Part of a small language model's weights.
Architecture: RMSNorm before and after each block, rotary positions, no biases in attention or MLP, embeddings untied during training, normalized queries and keys, local attention windows, value embeddings, an embedding shortcut, learned residual scales, skips across layers, weighted sums over earlier layers, capped logits.
Training: a variant of Adam for these matrices, 11181 steps.
Each number is 500 + 40 x the weight over its row's rms, rounded and kept within 0 to 999. Layers, rows and columns count from 0. Numbers have three digits each. The size before them is the row's rms in percent of the matrix's.

# layer 5 attention key, 128x224, rms 0.105, rows 124-127, columns 0-223
095:452517467481449523487446540497521497497470496406529502505526520476486479489477548512519426464506522443455521537527485541515533592499446514482533441434468525519594434511579499587492539541494499524547534424503497406541494452500459448483453497509508500436412511571504502541505483427497522544486488545461488482551504489506497483490488545551522651486487525487484541574480488472434460551454424513601512524477529444468534523530557530471551491534507507512504488564482494477474467544509472457501500482470486561548512506460478502582482430476483533480440439426573474481541503492484530447483435508496571490467423492527469427546521442504538472454524508466492493472437463494501509592476
093:527499508534536453492474441600580509531447510431494505458391471459519521509513585454486447506571507521549467438523506474565546487452487464458507485589472471483511511538409510481531532478487519530509441513496481469560567432446503545517466536520513500524466501455545480524528502550520566445496421514552491497524495500476438465493481478505500482516501534514502447537544481505485518503475498520544514520458479464462549542497521545525480477442446530494546520540459524522474465533487500573579502481508516500594500509448435465525477529525445436498528518507517483529521549478465509475555531454460439620539560547462549427564461571482550527576541529552508510567553549471474546493390
100:489525501480449648495500527389440510469546459613476445557517556516523425485557520546465559497488488523459470495464549498450510534516536498489486472453520586488513505466540485497440482578506567482448553483508523521479448474474457486564532499464524492508527531508500543485461532484427485513504538568462462527501487515547595528533554499506523513467478490550544566451485510474622513490496509439542527527556536505545459423489453530472516469575553468553449453485461455510462546472541490491514461450502488502461468561494563532509499432502516451470525454457489542463485431548469513492466452494494539455475511546577473516487510475516500454509453453478555464460479485529561438506584
101:489473514490526560495437542506566543506462463505479481564449479512508436492549570466463472512504517491442476476511537506498497527478489500444497425506428583467526490496493460499476531528565523505549500458545510492578571449437467476488492564471502495503420501510561502510494531494491517483480494564477440510529472485528483448467473538507572507503480571572540513530460485456548549531400490485593534558507502471578491430494505536481507484528494503507490527538446450496477491461536524478614509448480546510571490525465501536497411391594448461456501503432502584457543480530459538476577466463490497527461495607577473461508466502515467491528504471511534490466519522473574412541517
# layer 5 attention query, 128x224, rms 0.108, rows 125-127, columns 0-223
089:451494576457441569535459466431430515515596494552496524505538501503543442569513545503497453547504406529501504516515549500446561460501536526504474492531500512488402537508457444525487538517468561515458481567490552498514496503436522459508512501489463532496506496478430581557465524454512550481518506550496482554505436524543527399525526503475506461479485498526479441466526415537526460519478473505556500446500442472499471564438478493489475500482530466488512550510558543402512549413489427499447474530524538522415470467561492497438535567533477533532456532559446522607465524521512483541521513570549468463463461511485529513497505508574511434425446518502547559510543485532511527534502
093:520494398454485421483518494532516513491420537446503494474466447527515514443502445475544486509508537562542476458544485532581473557489466531522501504498451512523503432475515516518502530486533431578523474506471468473550528437517529510458494580517530456442476452525467472471550432510422555523560471506490486472571504511456463514523445470516455510634495561512466586622559498538481577467465508482455473536524418531495538529557512525521537497516470480500558452495419459492462493546488522482526463502473522544622515518482517454547523453527509487509528490519509440503458455477469562444456460497492553467477491498517540398512506501490535535509544417542531496489577512481493461479459
096:432490506436449517476493481489453538544479539463469548580519502444535514492540532431516441521556421537504501548491510453518539546478489443512467444461478541458450458504466483533523519454494514481435423497533481464568519504417449502501488511538497518542463464467494524586506464439449501520531466497476462490514410540527482416512498491508506402550497496503437524509551436572474465459467468485479516500497439540483505544475420487575499438516515467421538581485528552463470518497455516497492475484524555484513549501479506447470561569534465535490507492570492529524464542490457478551401545577507495417443446540486536490496519551537505520409527472534512541449569530550425534547489
# layer 5 attention value, 128x224, rms 0.0709, rows 64-91, columns 0-223
102:507423481533480549522551504493501523466503474501501404436493499451465509500496464489448507432528498512487455463499493540484515471548529514419494597544525537543488512473488562581508444558500513571518547510485480456459447467543435525471494425472470522544512428482492508553582511368474454581535478454549503489426531537595463519530524469485553416543496509544531483487486509515456618526460548513465494554559494492512522515460424475507471508448449482508496496529495466560482532507471528520517452503483538487538507438516511464450364487447517522494505558526540428482511478463488510465480493486462466482504539484442562495537584511569443564505512490478447564472480510517502495533521
091:449477493494440483541442438541480521534398521499512506543431521493566504435425544444534469542546397491450491509452543495522536494485537482485553402486474543447482518498510440469502456470502502486525490485527584529496479461463518446482555501484562544478469481505597491463460560483460577462488529450503433520532532512456514433529478523509429524508460510500531536458483508498477476473526543533576483499479521478516500519610554521421507545540573442475514546540442513491517495476513440508475512470555438521496514580522502527479480460469470509520500462564386509485548529530446509496517533517530435490515516466466431508495417540555563560469545530521602469508526521492553457517475
105:466515507535520371503458490539502536530522534508588562505531522502536532466510432438519358492594480484481489497489481413528488491476472463527517450470421497492470471535494519507493534461478561472583469438476485508469522475386543541575523508493517479496444498477543493506432514437538501466494544531486462467558500490408475502462513474520417517514469501557513517607536424485487457507482507562530452448499511562477507541538556525439523450506550435551485460510500520493485517494464498489573437432515565477544519512475480471542500491484513498518466501459399457553473509467491473464545500465444508481506515513522514517442426544533549537489512495557469525547566469427508506468482
099:492500509437545455516455488504500545504534578473449534490538486522551510501448461483500504516560526471461530457481481508491530443426409526538515470423424511524455527515506523526485542439420525504579502533527469522488510448462538563517545535520467471565499541530464486493531481482555570533558557476487516475499515486392617516527488424544504476522557528579487461506545408508494496428484462532505535455489545526496527558537440544485524486511506443493480421539456508494570467519446375490491479523451550462445488484549496500524441468506532518497520548498416526527423449480577467531521479516488593466445505514483515475480472495441550480519466501483517502547547490471489489428565
107:496545545572529541530555454496468431529393558478439481491487373512430458508427510453591555486508538453488543489495456520514471501491482532491495461447410482506457533483435474473531440452512521508490492502505535579527576422479529502476514515480494498489453471540515466506435488515477513537538582496475519523452451479536450494477614522487554468505476537525495490482504497470518506449389491513469439483498512529489518512512487569521534514484472482439419542548444474503522472476428433478579522509516499496511496472538491517498516499592501517462486529562554509455479536555454475545497457444503489510495476522516446548439480536489531640440534492539525501487436458480514458468462
106:501539447419531519525536542429520444500511470541468490508481409496446583496458578535506563445451476484471515495501467521518478476499497625495502494560525427405509502475469492523500522428478428512504466525456533565576438476508478519476555494486468475457539522482458464473535482507444463534536500449470513547441464506579576491528453495476541475510486467499521531488490533527481484426500476448490488526492550527498468519446539436524438525468470537506505471522514429533514463542531512492396524597421479529456498465614479525531536563532514531524459493561481539515570474507552473542443475509541505472472488479514521537550577467462528453537465508463517453492443535545425556493543
107:592453489520454435523564525460503421450586489464530533444562467417474542486505502553436527490475473529482439435491516571530518479522465573512471537544535475479477482455528536541479502454489463526527484511517448467462469507543466527437501473527457449568534542513504446542596487416470515602597492449508466522428535530487499489528461526506530469527490501538476502515525471533492513506480487522456495499507509434460539517505479422498485434451434528480468479511439447596530468513471534562479490531445540495605537492506514449482525559495494526492527553519571485464499493431511487486425507518474440531483531430446470457512557506470453556532495540508419540505503477496422560476482
098:483481446451495510498536520501523492489542485473497472480464587504471493499486487505509586538500507509512540581503531477511533506555499440457459488523533507545439495533524532497507536577524401539389534486502517499452481536532447482475475456458516536534561393460452471467535524550490469468407481505483531498566543553487590536522480519477499517506551480530516550472502501532525547626563581464479546550460465477536483529414475540578469554554508533498529485490510526465503444505535541512480585505509494526491442544560506518477382480417499501517519517561473517505490558556478558508526534542504511497517499497439542478565550467527420458585502479434546465469481543503503440507529
103:446468471523483501491405445539481556542499504492483473523425559552488521499552461510500502558491525527582465516462510469455497489529517420495488464507483487530499447555528444579536506614512539487474543501571551504505499469530526470491445475565550518557502423481493494467391524439530541412449461542475530454553505508405482447457521443576462541506492541518444529469515467471470548550452552485502475527510566519581474493532475563469471516520554459541548507491496503479466479507563469504577580512564529476495517549497504522563459429476529443439464489492469492527462525556494461473559528468434563490530471562488541488512492522553494468459522451505546507428557509499561518505471
114:459457482540491488470431486568516529534482494499498497480433593545546480456563448480518476524558489538558470463507516446450526509536477387487540545463469526531509485533526427482499429586571513484455550468519549439451479530502533456518430510547546539516491430489601530508473553544490496447495440530551456481528522474436464479530457496460451582521487513443504573478500486483505510572469556534512517510488482461526482460582515519444509545524568467502520488461497491412496503502578470507489560463588436516526499555468529547549519474371478482513507526498528428466437504540500490435544557507487472523577493526467460478514473530546517454521513492529512531468505504527583513525493
094:553501500556464468525486533490472540494515525496546529477541564490532565505496453571492492466574512475503489454558543467495496465451493436525494527505530491556495492507566536488500573447467452463518543394395443425529529507536545531435473506553528490582472532500434524483480475569612547512546498498498503492478518521556447472504538535464448508430528476470483456513477508523504570484493462527420499463526543492441537501593475465484529526487462442506415521480468425502481493483431499485579468417511526502476560475430533427450457460477546519535553481468525428495490494480471504441495503498513496531520489459494440462479447495406479480489532510513393515553542487420509530461495
097:471514474484480477429537492487539466476448495542490506479414498434531420470554537470443513516534517495494573525512538490529471553535476461505524477456501499454427505482524473557466550514547475547479446557554555499528443529474435475511475476426488526514532552481479464464503495450530444498385539486443488547520452505498496539457544491505433499508490521597550517479504467476462516585501438527536477528476420519473459557500492509500513515480497469500465553439498618485500470487487566414462495443464531521543488465498499450519487560442480463472419527506423532496515525655493504579508441540488566478457486508487560502563551490588472522498520502487512519498514475549569512449488
100:482523498597439465523435514510461517562462545521517553593540551520561525501499514417452386516522450484495497489479470505509495487451562509496532451489503502504566485507485491474508512492446561469523431506573511558459528497443575513549497555545579502469450573502493522478412433513574518452521523536475506426582495476444529524449508435546430480497468478505568437507442448485459450484475497537523484456525493561502533477567556452450504478543490501548509470445513511503490532495505528478564474422496526494519512512480458477515503447610536440510436473392499491499483523501438509517546480471472510467504531484572510514458468517546530548455522514461526514487575500514562541537458
099:528502439538511544486438489491511552519533498513480544464436506528481452545492488554505434488520451515516507522467492455476509490530520584523488470537531558426520559511512516460499537516423454518517462634527518575502486445480496448539479507485504455437501521491498489501450470471523584454412497543443471481560483459439578516439479490536539481483483521618527507517486499533515474466489501391540532533431520481491507486512467505546514468548541482504544465566433575480473507497582457445541489558467536515518521512557507533504471502521522417510472450521461575510501545494468521531450431528468592453422549508492494475582584530514496496481512445461600468499469468486480514548532
097:476527468444502477466523516456554431442517472535480492543522490474562515505533542561472554530487529490434565502508550521515406529483478548510501540567509472486536536470521471496484558475547503523556446491533545545492513539508498481545508463471449496503507576468461496428528474544544366499451467420488513586510485525529562552521524528459480554486503482484532549489417503522510481502548471511527559499563399549509435458516507439551495560538417525473553486397560502470530515518483566480463530464460527496444460498564509424524496495462533448482433513498440492486509502555518530585497477546558471475482477467463562539538514449473470420537489546430471551475462546532478519482532
106:512519453428497460463452541469538500519472490547491550517462541501564505499558557558454413575491474541507525521504559474503542490526492579540492502545573500470486494442543498506475501445493453556590444548490532497459415512487516481567507469481475493503476510457466452499576507442524461492496476471479454554506486495488568508539466477469502498513476513598570575513523455510497486459566446468566527525478488525519486577528506489529422461506525487519595439477510530527591504491580457486458575539431557526500505515576493465537440531463515458538469513528427558532534513547526520556449482605503530454474479502485579476505575484538494480544501511460568499464491531563481546511545
105:499451484532457515437384496546507582538553458474448509535513522577521538521558516527481447591456462504522438473496458470471465477552535521537540553487562527438564515537484435548483464539511533454553499548594470550481443460542629472542479445573557451499450532504501497420468484429496491448480449532509494482474511495452485488499506455545504527502470520517507465410511480487504512482531493444519497529519540516545455428542491480458478511538481497511577441483520568499509511548576428517502505531500523496457526525539511509577485463567531441403437440457445511504455459484540460534483470528499546425513531562517464493511482556545482467505498491501530484459539490538482549517515
114:506465564521482480529399503540482549507507516498557433487479567584577518467484484467489447543505405542503468516477525472497520516569518458465501480448485507488505447541493439528519478562459513494487519555498465522502513538487532524506528457525620492442511476547502498503398508535541579423441479576477465450560474517416475419458494457541480509505440508459459482456515488534469568498564493503510401502558560513520503514534503488462497544543530507548549470496532517417376532515537476479536475537550537489433530573487517541500508407517532487408455500529461523525525559494476515481521540453531504464495498487486532544513442544521478476479536464473501422472550483503537515458453
096:474505479508565458439495461469566494513512480521533576512497476505577522466519550527516390572492515494548497564527504487536480520505491514498517511492459471480507530482489547440461553414503519475563463458508511563448452558454534503616454561511462511504516449457528472504564504491490441428494514482513443538525521460467518528448490526502470538482495505434528520537524519482537377527598464492535542466494437547599465522412559483477455471548554495486534527413505548494538466463544550509478488471496542452543474499468496472532547562522502485480528491522530583548547569506523511550467458544562462508512480534567581525469506445503577456559480524456531512520468556558493486492467
095:530498549526546571498546492533503479474541474454501440505520412472490506513568524497483561436490513533509447479532524525456487489491524443483507539537479487543476498501500526497503498476588505449517545409479466416487476498571433534435516561556497458578529429473475478559575574518486523545564462507508539494405486474538430445514504491475516476469552517490459480462561545468486536504445526542423588496569560511520513508447482482526474502492556455498464503546531434550454482435484524548443439507553499479516459505373515462507512463524447570509599532500564427490495462441485472485467514492492457597509518497523520437445500463482471487480520485505447546457546534488478505488497
103:500459494565443536527522486537458539559535421460465447513490547471474522526550473586512542520497451530536409491448470509479521491527481441553533484508556524503530480555503457538527426561499516438443564503522539502493494442530587400453514486574550532494442448524468507424411524484506567479537488559531520447525566465464477424492517458559500501514445499501442484426462518500485533516505557497484513516469536467558487420533445562427499547526497499534524487561510507503474497542544453480523572537561448499473523523513497535502477446475487470446502399438455452503520519507537472444478501502461479506605481539465498475478499491535510457452536464494531525474583478502569502572475
106:464503477484539467410489516531550526477513484465477521480536496541544522493521473447442437571454586485554497449569518509484492491517517547526482564475507557498519447466555529547472579450535514534580487513559447498504447503505450542568479539539466471568469518444511549593529497429462467519566518509531494515473494513481475510453507528491530508481474549485512505561566419488502493441518441472516505476527532566535526489505448500513516366533519551491540502475447474524508450508495482533489476479429556453534519491430518431546477477519523478445505564492562504585403414455517489504482426539487530499446509543527605451493447483517501498539511520481403504501491501511433541445511
099:456523468504545440490517536499533472438493549499488533477540517424470505532456482446452412485537516471464568556503494479544531508490461486436520456506476567530490527509507623475528504451431469531489493547502467519515473466444511537532522457415449505415526488460478491535426427432484523578490577481469496437610550492531555596504519496511479451551526478545540430616484467503491504464522488515499532517426454504484527554457459566564530450531448486573458501512523539514528493481486569431512463468459553507525487467526466488469459517428475435551510534469467537510520505517466446467495460487465591522442539532452547457516523480515489532521456500503507472559466489478479468531515
107:526442492512453455545570534498500427497545487453494471419551534448502559508506446490439478431470511498471454449518498542556525508491506520465471526539518514574482483505528537522513472490487515489496569454446447441515539550533449576441508459514465521589555474494467530554574490431434480595580472454500490480450568513518497509525523495498532445516539462449488445518493513539451633502508531472447467511565549475456543496521470433499514483468487499540493488526492420545490545548488529580473490488451512495540505411451502472432503460462492544492512550499556439494474491432533524428504510439449432546539541430499517456492541484523464493515498504478380505506493500493477531460551
096:467485477508469551471475420472450512566510455527439449549441531560457437460521511516469566530381506554535443491433511468490503526572507543490481509535541489416489522540504398552506470603572470445456504551548570507473414477532457418516453472515550515474483495537521456450520498468479467472470461528542524522438528479482488430474479475517519524576463477525517552426523497501508416545493530474521469544561506482587459437487535530456456542489542495519581495524513520514511469491544414498479506551517483517484493530534505540578551520512547460446447483494524505439472478535544493516468516541475501509543530518522465537539563478547514474463514507489539451434542490602526507511478
096:490511446517497564482581503505523504534474421503470479580457497475491509496580535522486489509434439525517392513439475472486470472557552514456492533534514499439511491522497493523508451524586528536540484560500541503512460489459521474524462466484511523513502434441551469459537508385410408398528417458503575511472529488447459463496511465501580468476466515476508509480522492476490473539553536418501500540517410534555427470468555476508448526459521494507587505500546497498483530528579487524497600600497474498536481499537490513543544512472468506517493480534416500505487520553517469553489486543502527451567482510469491514480507523589477513521530479432461500440495539568498524570470
102:491521401427464496458491478529503491519468454494437549518500441503572466514548503503476467563464516508482519457473512510465457513511506514566486447509524560426533516517582435593505534530501511565559450570550540532495498483465493437542486483498471481533458575472491496456495500408571452452427526463486528519484516497454524539451571506538517518470510537568523472452502463471522483544504465404493512505547496552490477499546421509520527486507487558492498524472487551484498494541512498468492570510398561471511493473535522475554545466562547441440444510468474527507431454621513481544467427597489590491427507551536505525521518480542473528503526466501510524473501444562523564496532
105:468542443500532528478513506471529472524456459496444554588491460473507509510568578534471439567504459486575425525437455483449493448506512500476502508559506510499551470491494469498529503423528499483503446548554525511531487492489629452495448520493467535551493472422473477540460508444489482456549468497460569537499487462457488466425544491536562471464438514541472472523519407489495436494476466438476563499452435571534441459447476491516429498481525475494594526513516500487529511515523532568551576582535521506540494495502475446527497525581454483476517482502422553537535527535483510508528502520507530525533479513521523470434442484587434536493451509455548535479564538519539539576446
# layer 5 attention output (transposed), 128x224, rms 0.118, rows 64-91, columns 0-223
116:474483478489463483497519499472513494519463517529488465477518505505456461525461544486489515505468508506510520497504527499526499495492530472547443509487618493507486404496498478489485500511493519498454529519513504499471465534516497553545502519503505520573529528507577528478485480521481479523528489332539439662504504438519507496514524512516544618528519510503535498518507498509491525483457487465476506489521569400486520484493629527489589493491496575505475480516459533500508516490539509457501493524543514616562525475498553516515554555490510516471503507583497465422501518513538400481487409527488479478504518477469534502574484529511536444460488484500491552463510582507477490520316
093:513495539519577483490507505510490469509477495442466555541502500527507549512548509546500521518495460501493472514516501541471507490528491522474463499483404471406481586515557498514496547450473461542483507497509519517463477508511469421430468444471480499420472439505435482488500471530510489517491446589537495401469489550497509454503473506512472431507489474517526528515500496478505489497471537581531538472463469638474542507501450444453449464490458404502480507501464508499522443490479512492468498500423478383491447493564463492477452503496451392478506457470485472495523525453474592530523611459509520494525495493549433469443535496525486474500517577436504487466473460455545538485665
090:532503510471530463435520501503533475461522493469434552514510535514496511518503502539459570514528490515471499465539471519528506506528498478427520437481442432518496583501496540492456504513495523511489427484465473527519507513513523529506474456477538414462491533475457539478469427513502502540481542619575518428471514578485533537501476498426510462472516517494448493523466484507510430477530502501520527516512492602547500513501418451471459420509509462474547560461546514543521485456505529483457450485420471370510463493553449472464537507528459525533545503446511524472526490395478560553551554488489536546514503476492522523455513431506476510564543580473518498523533416437546504522670
078:441574525458487496495537460464493423463503463486491526476473513500457506529480471507493494509524500594516507459533493506522487495501506482474527444485548378492437454488495517442476491555491464548441471502502529469579565510488545597483483432506464466573467521497532530564489483527553495465493539463565503601468497522554554495510513501469498626490532482507541491478502506531436480504566507530489497504500516397605426516552529540489546480507508566479516557491560527453456530461572549535471522512550423580613539522531439489483542490487503539532543504468491483486434472454533440505540453506486523510476486481505519538523475481506513575553498462512468543533521536529481438510381
081:497465500566496468449540500510460480469490478443506589516500530545461525469437427493453450463482508549413485504433507513471481460516447535513513453523564492465512430505483561461526466527449457538494500506518523516500532572516561463473491480524464498458507471522562534493470508561615516506444494493516429583498563514529534476551536481558453523527586552503481514464501559514499492457463551507481501504479549514521511568483526508475509478531461490564462500488507527557509437423474457486489524516436521501509549452600484480483499536463496438507486537500508471452473565497536431592557481514476537544518481459487452444414408466547441527551495639473462497461410459509510524463508
106:490475524504504527541506492505509515491504524508583440474485489489482477503490495472499467482450475533518496472484561496452494513480518535586485493498545498504474448477483471485534474524531463470480556538477484459507482475463470497483510512493499488540547477502555513521510545474491543456464471387494506597543530482526457456474492498534484588541483469473515478472479505493491562493496476513526482485492557424532465480541602499515584512472493555502477498547491526512471469495537500478539524527601499722499555527445492535531509491518566482446488515567463539454495513574501466512489417489509478490499525514510501539535499496491502551491547340522492493452492571527471456506320
130:489493511508486507529490507460503502511489509527494493478531495510481479492511521498506512499460503497493515505507546487485512490507511496553479496515585524505483402496493504505493491516501537481439518537518509527476486508483509509520509529508523533544499524493580505474523497488491491524534495353496477642501515439527514485497502484523487652508490477497495499518507517475478467493473504464490504510489623417515549480510613527481595509487507601512472515524481535512498502499549505438533469533579483652520522508480517519469471500494532492450510484617478486424469509540546398481511369494495493476505520495494519510519505531502494509470486421508464535484497558495481482507293
083:457497476451477493574458463559466502511546524508494485549472534459544415523460472473545428511495465454590470442456521472533509482470524463454504550495450548548498478446518448512478514489537555509530500478527525443503451468547480469565548486480475520559449486453418490564472568481474480487533496419437502375498481472450472526488572528536529411520498530473553456497571464487464601507503464525506471511480465518465434502464509512519472512505521513489495403521446495422496560518484463488464538560542530392461555469380545473561503483507529482435501496476505516533558513484499483452452513508509464503488500489502515477610498532535554487506433431515505566501523564512492457503503
125:514534508494512500478492495509514511488513491483478553550518509522519519505493489523508527523511538519535505498463456497523471492502489510455482512511410493482501589490505475475481481453496496489570498465520513486477486510523491507506513479515482491456483502491386514501498506500529466524523516669501543364464511517485485494497533503451519442522506542477488517491499491495507497487494484514502534514499445601430452514496396466504426514511525418485526494505501504480521514501499540525473525450410504287499456455525470475503511499516493507543497499430517535558513499478454610480501602518480476488531473532512486493418494494471524480497502592504555472529500449471534502484698
115:519511511487536513486486526493502486511499481489473536519514492489530531531547516523503537514512539514521498542508432502518483500503540511480486529524407497479553626486529513497498505474488515498548470471480514510456461524528510494496482492514482513450479469491402513483469435522488473507557481586516534381454475518478493510491524483451521409526503531486508504535506500492498502505483529520487533483496440588441483525472437478486423489461495396494529466483467498472542499515510508528472496468397502260485431455521521499515477499507462500543495491461481483555528522463478583482486599495504478515500486506520513482456518480493480458468455584506515437521494438455481525470693
079:452470472561499527515510534432513458505473511514446556550513499488425524511565529549510529512443462517500505488563434432487513506509431438525471512541599485517456439555477530492518487483466489530497430481468518567484523500460465528486450546515504494505517557468553480494503422513545494538508529423507522664509436523499553526506494530442458603484417494551491531461529550435482462542522499464463500479490570379535556504526562537467470507531547571479519516470547515530510536550486570520503483418498465591494526509513516539445517542505481514530539476513520485422462461513465476507488480483468505503548483484496533529504542537519516470568433526426483500565503502499504469468393
098:479486447481475493523498445560494497472524510518484498525459511484512443487473453491487485498555492503514510515461538536527487486505566506421475535488365526524529539489496497544467523520512528504487494436528486458555504510514458503514507519520480475421498529509431513511492515458470481497523557605525461309477511524508500486520504495510523395461550483521518461461521476498554501404509518501528489485513422582501480492485453458575480473525487468461456446513513483495470497461520488506508499542476507318484481556521451486521521440494449494493511510486488545550535497492534591484502564533471530517443525496472525526496502538500471458501503518552561511468535504550481514527689
114:527471522537518476455464493506511502496498501486488556496507487479527557510508483501492538488518485499526480534532487507503463520514468455449526472482392491495486587533517478514491517442502513491501460499494490530490514505505502481508477497494533484431475499478432498498481487490504509507474546683511505357504522522492490499491467500438508403486489488505487504487466504526536444486522536459522508524510412578488524490500402457486419479531478431512504537500548467526503461472479538486486496442422459349455485505538458468467524476507515495482517469430492515531532477456474569533502584515464500511521493541504467511394504484476503498506509597458551500496469450483566503535705
090:497525523473469434519478475506528466467532560463550526515468533540537443458516507472482470528538534506543486528468553527543431573463480486440524487510410508554470563423479497491516474492499447487517512486520511486587495525480507485482572457520512493498439502519413480531540600487495472452510513601483481360496541485518440515498494478507518364451457482459523481465493453523503535442530489506501503557524426590435453509510392490524532473526523438519487472517533507461510524490472478480477516511482521399494467529509497471474504497484500460509521478452501538611513497475512631503543559493519495482507512505442532500435480515470519510477500521528501519432511466495532476490644
079:499493484485489604525454504505494524544502499547552447532442465457529476518506476453555499521541478496539431513500552503482519528472561495459501554496396545506502596492546492536468544446561513464565479493490475466523525468509400457518462567456507541520508537467471534550502529407523535510478545548464533429553458536514455502480485517463522436470533380488522446432477500504556530476576479439545460437503431510515495448500478479528525518503468491445438476506523505534469525495527500507498552538557485438415545552451431530490512469522457518462479480479439560514544493573518544406421472536514501474475512494516508501520542558476520539518454386537521526531552535532456456534528
095:498537506478476517540467490527535458480485520519496503521490550449526476532521501501497490534520526523577518496443545544518493559481576553461491541493378516543465568404505458535450530513550496447490506496493502454532477512472471488513545491493502463485445502486383543521502557445461547448537526547475533308505531476507453484489470485499513433491539472512527457444488445514494544498494508536529537531501422557478488450525414471533533507519502479483449450505531516495496488491553515461522515553507509397487437556442458520490497465513492510460539465453501567589543485555512601485522492488492542485491564473496531537500527517446515536477523389581519498478541500547497455551580
116:517551518488488501451465500484504483525494482509524534498503488497514555502520498491502532507537596525533515571468491510516456546507489539474495481504434481509491626516521482500484499463515495499543499492520527475500522485484467508499510505515521508423483512500439530486520535467518494493505517686518531365496513493510476501483511476431505429469489508501466507489482474511502497493527508485504478487502432551451483493519385493502479490515510408506484533506527510481512485525528553533513527443370484326502465471524488479484504486510490503548480483419498539548503514522497650458505586496477523467537509549533499517392503496447509519480512547507534444526487478473526496478660
100:495499514471508507503468489495495497546500472441469500495490475494484510543508518535484536526510526480496514500522464465513519488492472487477497496507492493475486564494540465505486485437529499538534461480502489486482487520498455504465499444515489494410509489525437485489471506527524451499499506682512513393475480551481503495455500492444533431492470500536508555503500494499535473484527516520521536516455381520456490488472434460501427509502484409502559568501488472499520509518479553502492491447388485353501433498545486492519497531531481491519514518490506492523501490438463637460532610484534489496533522548518464479441485464468504477508515640451494455537491466485548515495695
086:568513526465529494488454524546517516479530511490473504466473476467573535529522489479512482515587525436479461505464531489516515512472561532487563535518428528562548498466514543545435601498545520470531479497494454460531509463514527475530533524460487460506514458460489531476465555412404521517564528549472491370543502484493517541462487520500540413448511498480424495456459511522529526552524506545558526537497450601492481555475406524511498474495562495496485480438504434565490453459475455506489475543515538426445478516482506475493502426507514525494505486460487543563617520501506467535477459429525582540476519510496505506569517473476465573454506396513477448497521461502520487533611
101:508512470505526528490509506457493561533500483516499450488521498497487515484512522522507501487494508467503486484490468493493529458521537501609477508535631525482499394519502516495488513525492497478505500525537490515448502517511514534504494519505482503528531510514557505423546445512484499537524480385506529644500492518483571502501515510528509618525503551478476522557502529496493478535440494515482548467498633417532512538507582561471492535467512569512489521510443497521481525528506490474552491480557493645518490492467548534538517507508507530530471538572499490442484517518500334482502428479489486499520476509506493506555511479538472504504492438521463505533520527481527527504303
096:504544522492533499444490512476511487491511502503506527538534503520520536482523509511508514532499528524513487522490461542519485502519445517502473463518443534468469592492499462471515473421453489460576502465537534556461495494516491486479489490519529532475496469479423488521526501529558460507510470632519527431461505490514491483502488461460507469529478550476483514521502509466490502500516531506507512523520456553414505490507416491491418514505497449483513538505467504454540513519526540492491525433420516344500452464530480525465480530505476524543491458448491518548521507491448592469475614498438459423534465557535494512390534514493497453519501642471570457523488489415555543476686
087:504541506479456474472472481439551525488523458500449526485551480494519509495525529462426546503544589502493523556469531472527485522499505547496519527524538480535526418489501524541455531569540541474493446494508486424541539522478558563525530515533467453494464553523587507460495516440462478501566602430465460543505510440459552536487508543470515617491558527493480517514487480506493494509511457458469500518503517395492473551464543570481597486472560557495476515464491497528509446519489481523496500510475498480554497450522549485447525450470501580531514518483486521528541507527550419476470363525522550473543510462472553504514459488459508545469569426591500484551511486562442466510372
088:478490483486469446539517424572521507437549538487481486509475541504497423496460469437518446534529470516498452448513578527513503537479488461464538468470484488567475427456446508484509476538477482529442455493452466497578528487457541515573528508483493462580449507454539503538449546507457514493472508400452475537491505473505497498501507523532546491482531500505547443501464430523481480464539456501510461541481529465535495470521513516518606429523500554513488486502519524477478513491463408455464477561566499615518581526425504432506577512506532503441527460502541486502546477437542402561470425533516501508486526475475568540581469513505518485552489413495554576444561534502495453529414
127:484468496493478490530499495452504507509478489512485498471518487517478507502496529491503527520451479496471512490533512472539536485501485479560482505518615504479487412533502497503501498500511502491451522511495501540460470502489502524540482506508520528567519516489611507484494451526483492510505476336498494679518494460507529504516515501517473643508493495508482503541475508482483501527468483458479503496490589388501545503487624521479571534473509562503484521500462516520527497517521502487503462505576484650541527473474537532505497530501509521501479490578476458439489509536525387487494410504503485477532488502482522501562502512511510478471488461479483535494502563494466482509298
109:509529501492512518483489508519510513515496476513550495501508475516535508506535485491500497501472542490521502531447491507512472515496535535488478540522411505480514623464501461474492490481522528455565561482527525478477513506521505506480504493518496492424476472515393495496536525462447495492546489644491496347486539507508485492475516491497519410501472485490488505493520491495547524498446517506536481527542439625468476516481385469528443510468496400507520495526496486470519496480492529499524536468452514332494413488511486528527481460525529506533461487464506550580508511543480601484504569487497477473498506528526469488420489512452489488458502544520532458480494457493504531463700
097:553537493494526490482479501536506517471483495508546482509515521473530526487523473491484518508517551508514473494414522574533491500456551539496487526502429528553519622473561473489498528482543513439582548510501512480485488509508506460523481512478549484442501483507400538483506527461465548497534455591522527379530560459500463493475510476509536385489525475489455492532474477499550554502474500500561485540538441616443498520483430487544467544497542403475466465501472496499545488479505521458517548520514529320479461474447484514551536487511525509525500490454481569571594518517499572489424541503476486469495516505503468486487525475477474474466532513538533504498534481500496522512664
098:494503477526470494473509478478477480489481488515517486499459504476556504489482469498490466500551537539521503542422539526564475504496496490418533522533405505546497568456504511522476504488519523466507495490576510470586550516501523538499524522523504477427470564497457530527482537462536493488495562622509474339497541490522500494555496458496469406449527468509467471468473484515539493477532506461531479517536384576487492531478395494554472502505524437479473490498544510511488491460496510531486547526465497316521484498540446501485528488491465537528508510426502575578515472501532577450472522542471547466497480462461523499437479543493494481486504538501547501525505485538477447492658
110:557533517519546502472486497538496511470500524506472544508503558499512532494519486546512513523534506467508483485449495545521478496524515538471508486499425547558482564478573476520487539484498485480561506527520509491479524513503501458487510514512562494419484473472401536481539551461514534535533490598459537370480555495503491492484465470520483382474517495506446504480467484513518524499526501503565494551483422627488522508530405529473441545541531449472472484495540502533511507497504513448494539493490524346431446519490475499506529486520519510509498471419498554589578497518463594494470559488425509497514495522516494510482549489514487506475524531509532463510535466478593498536692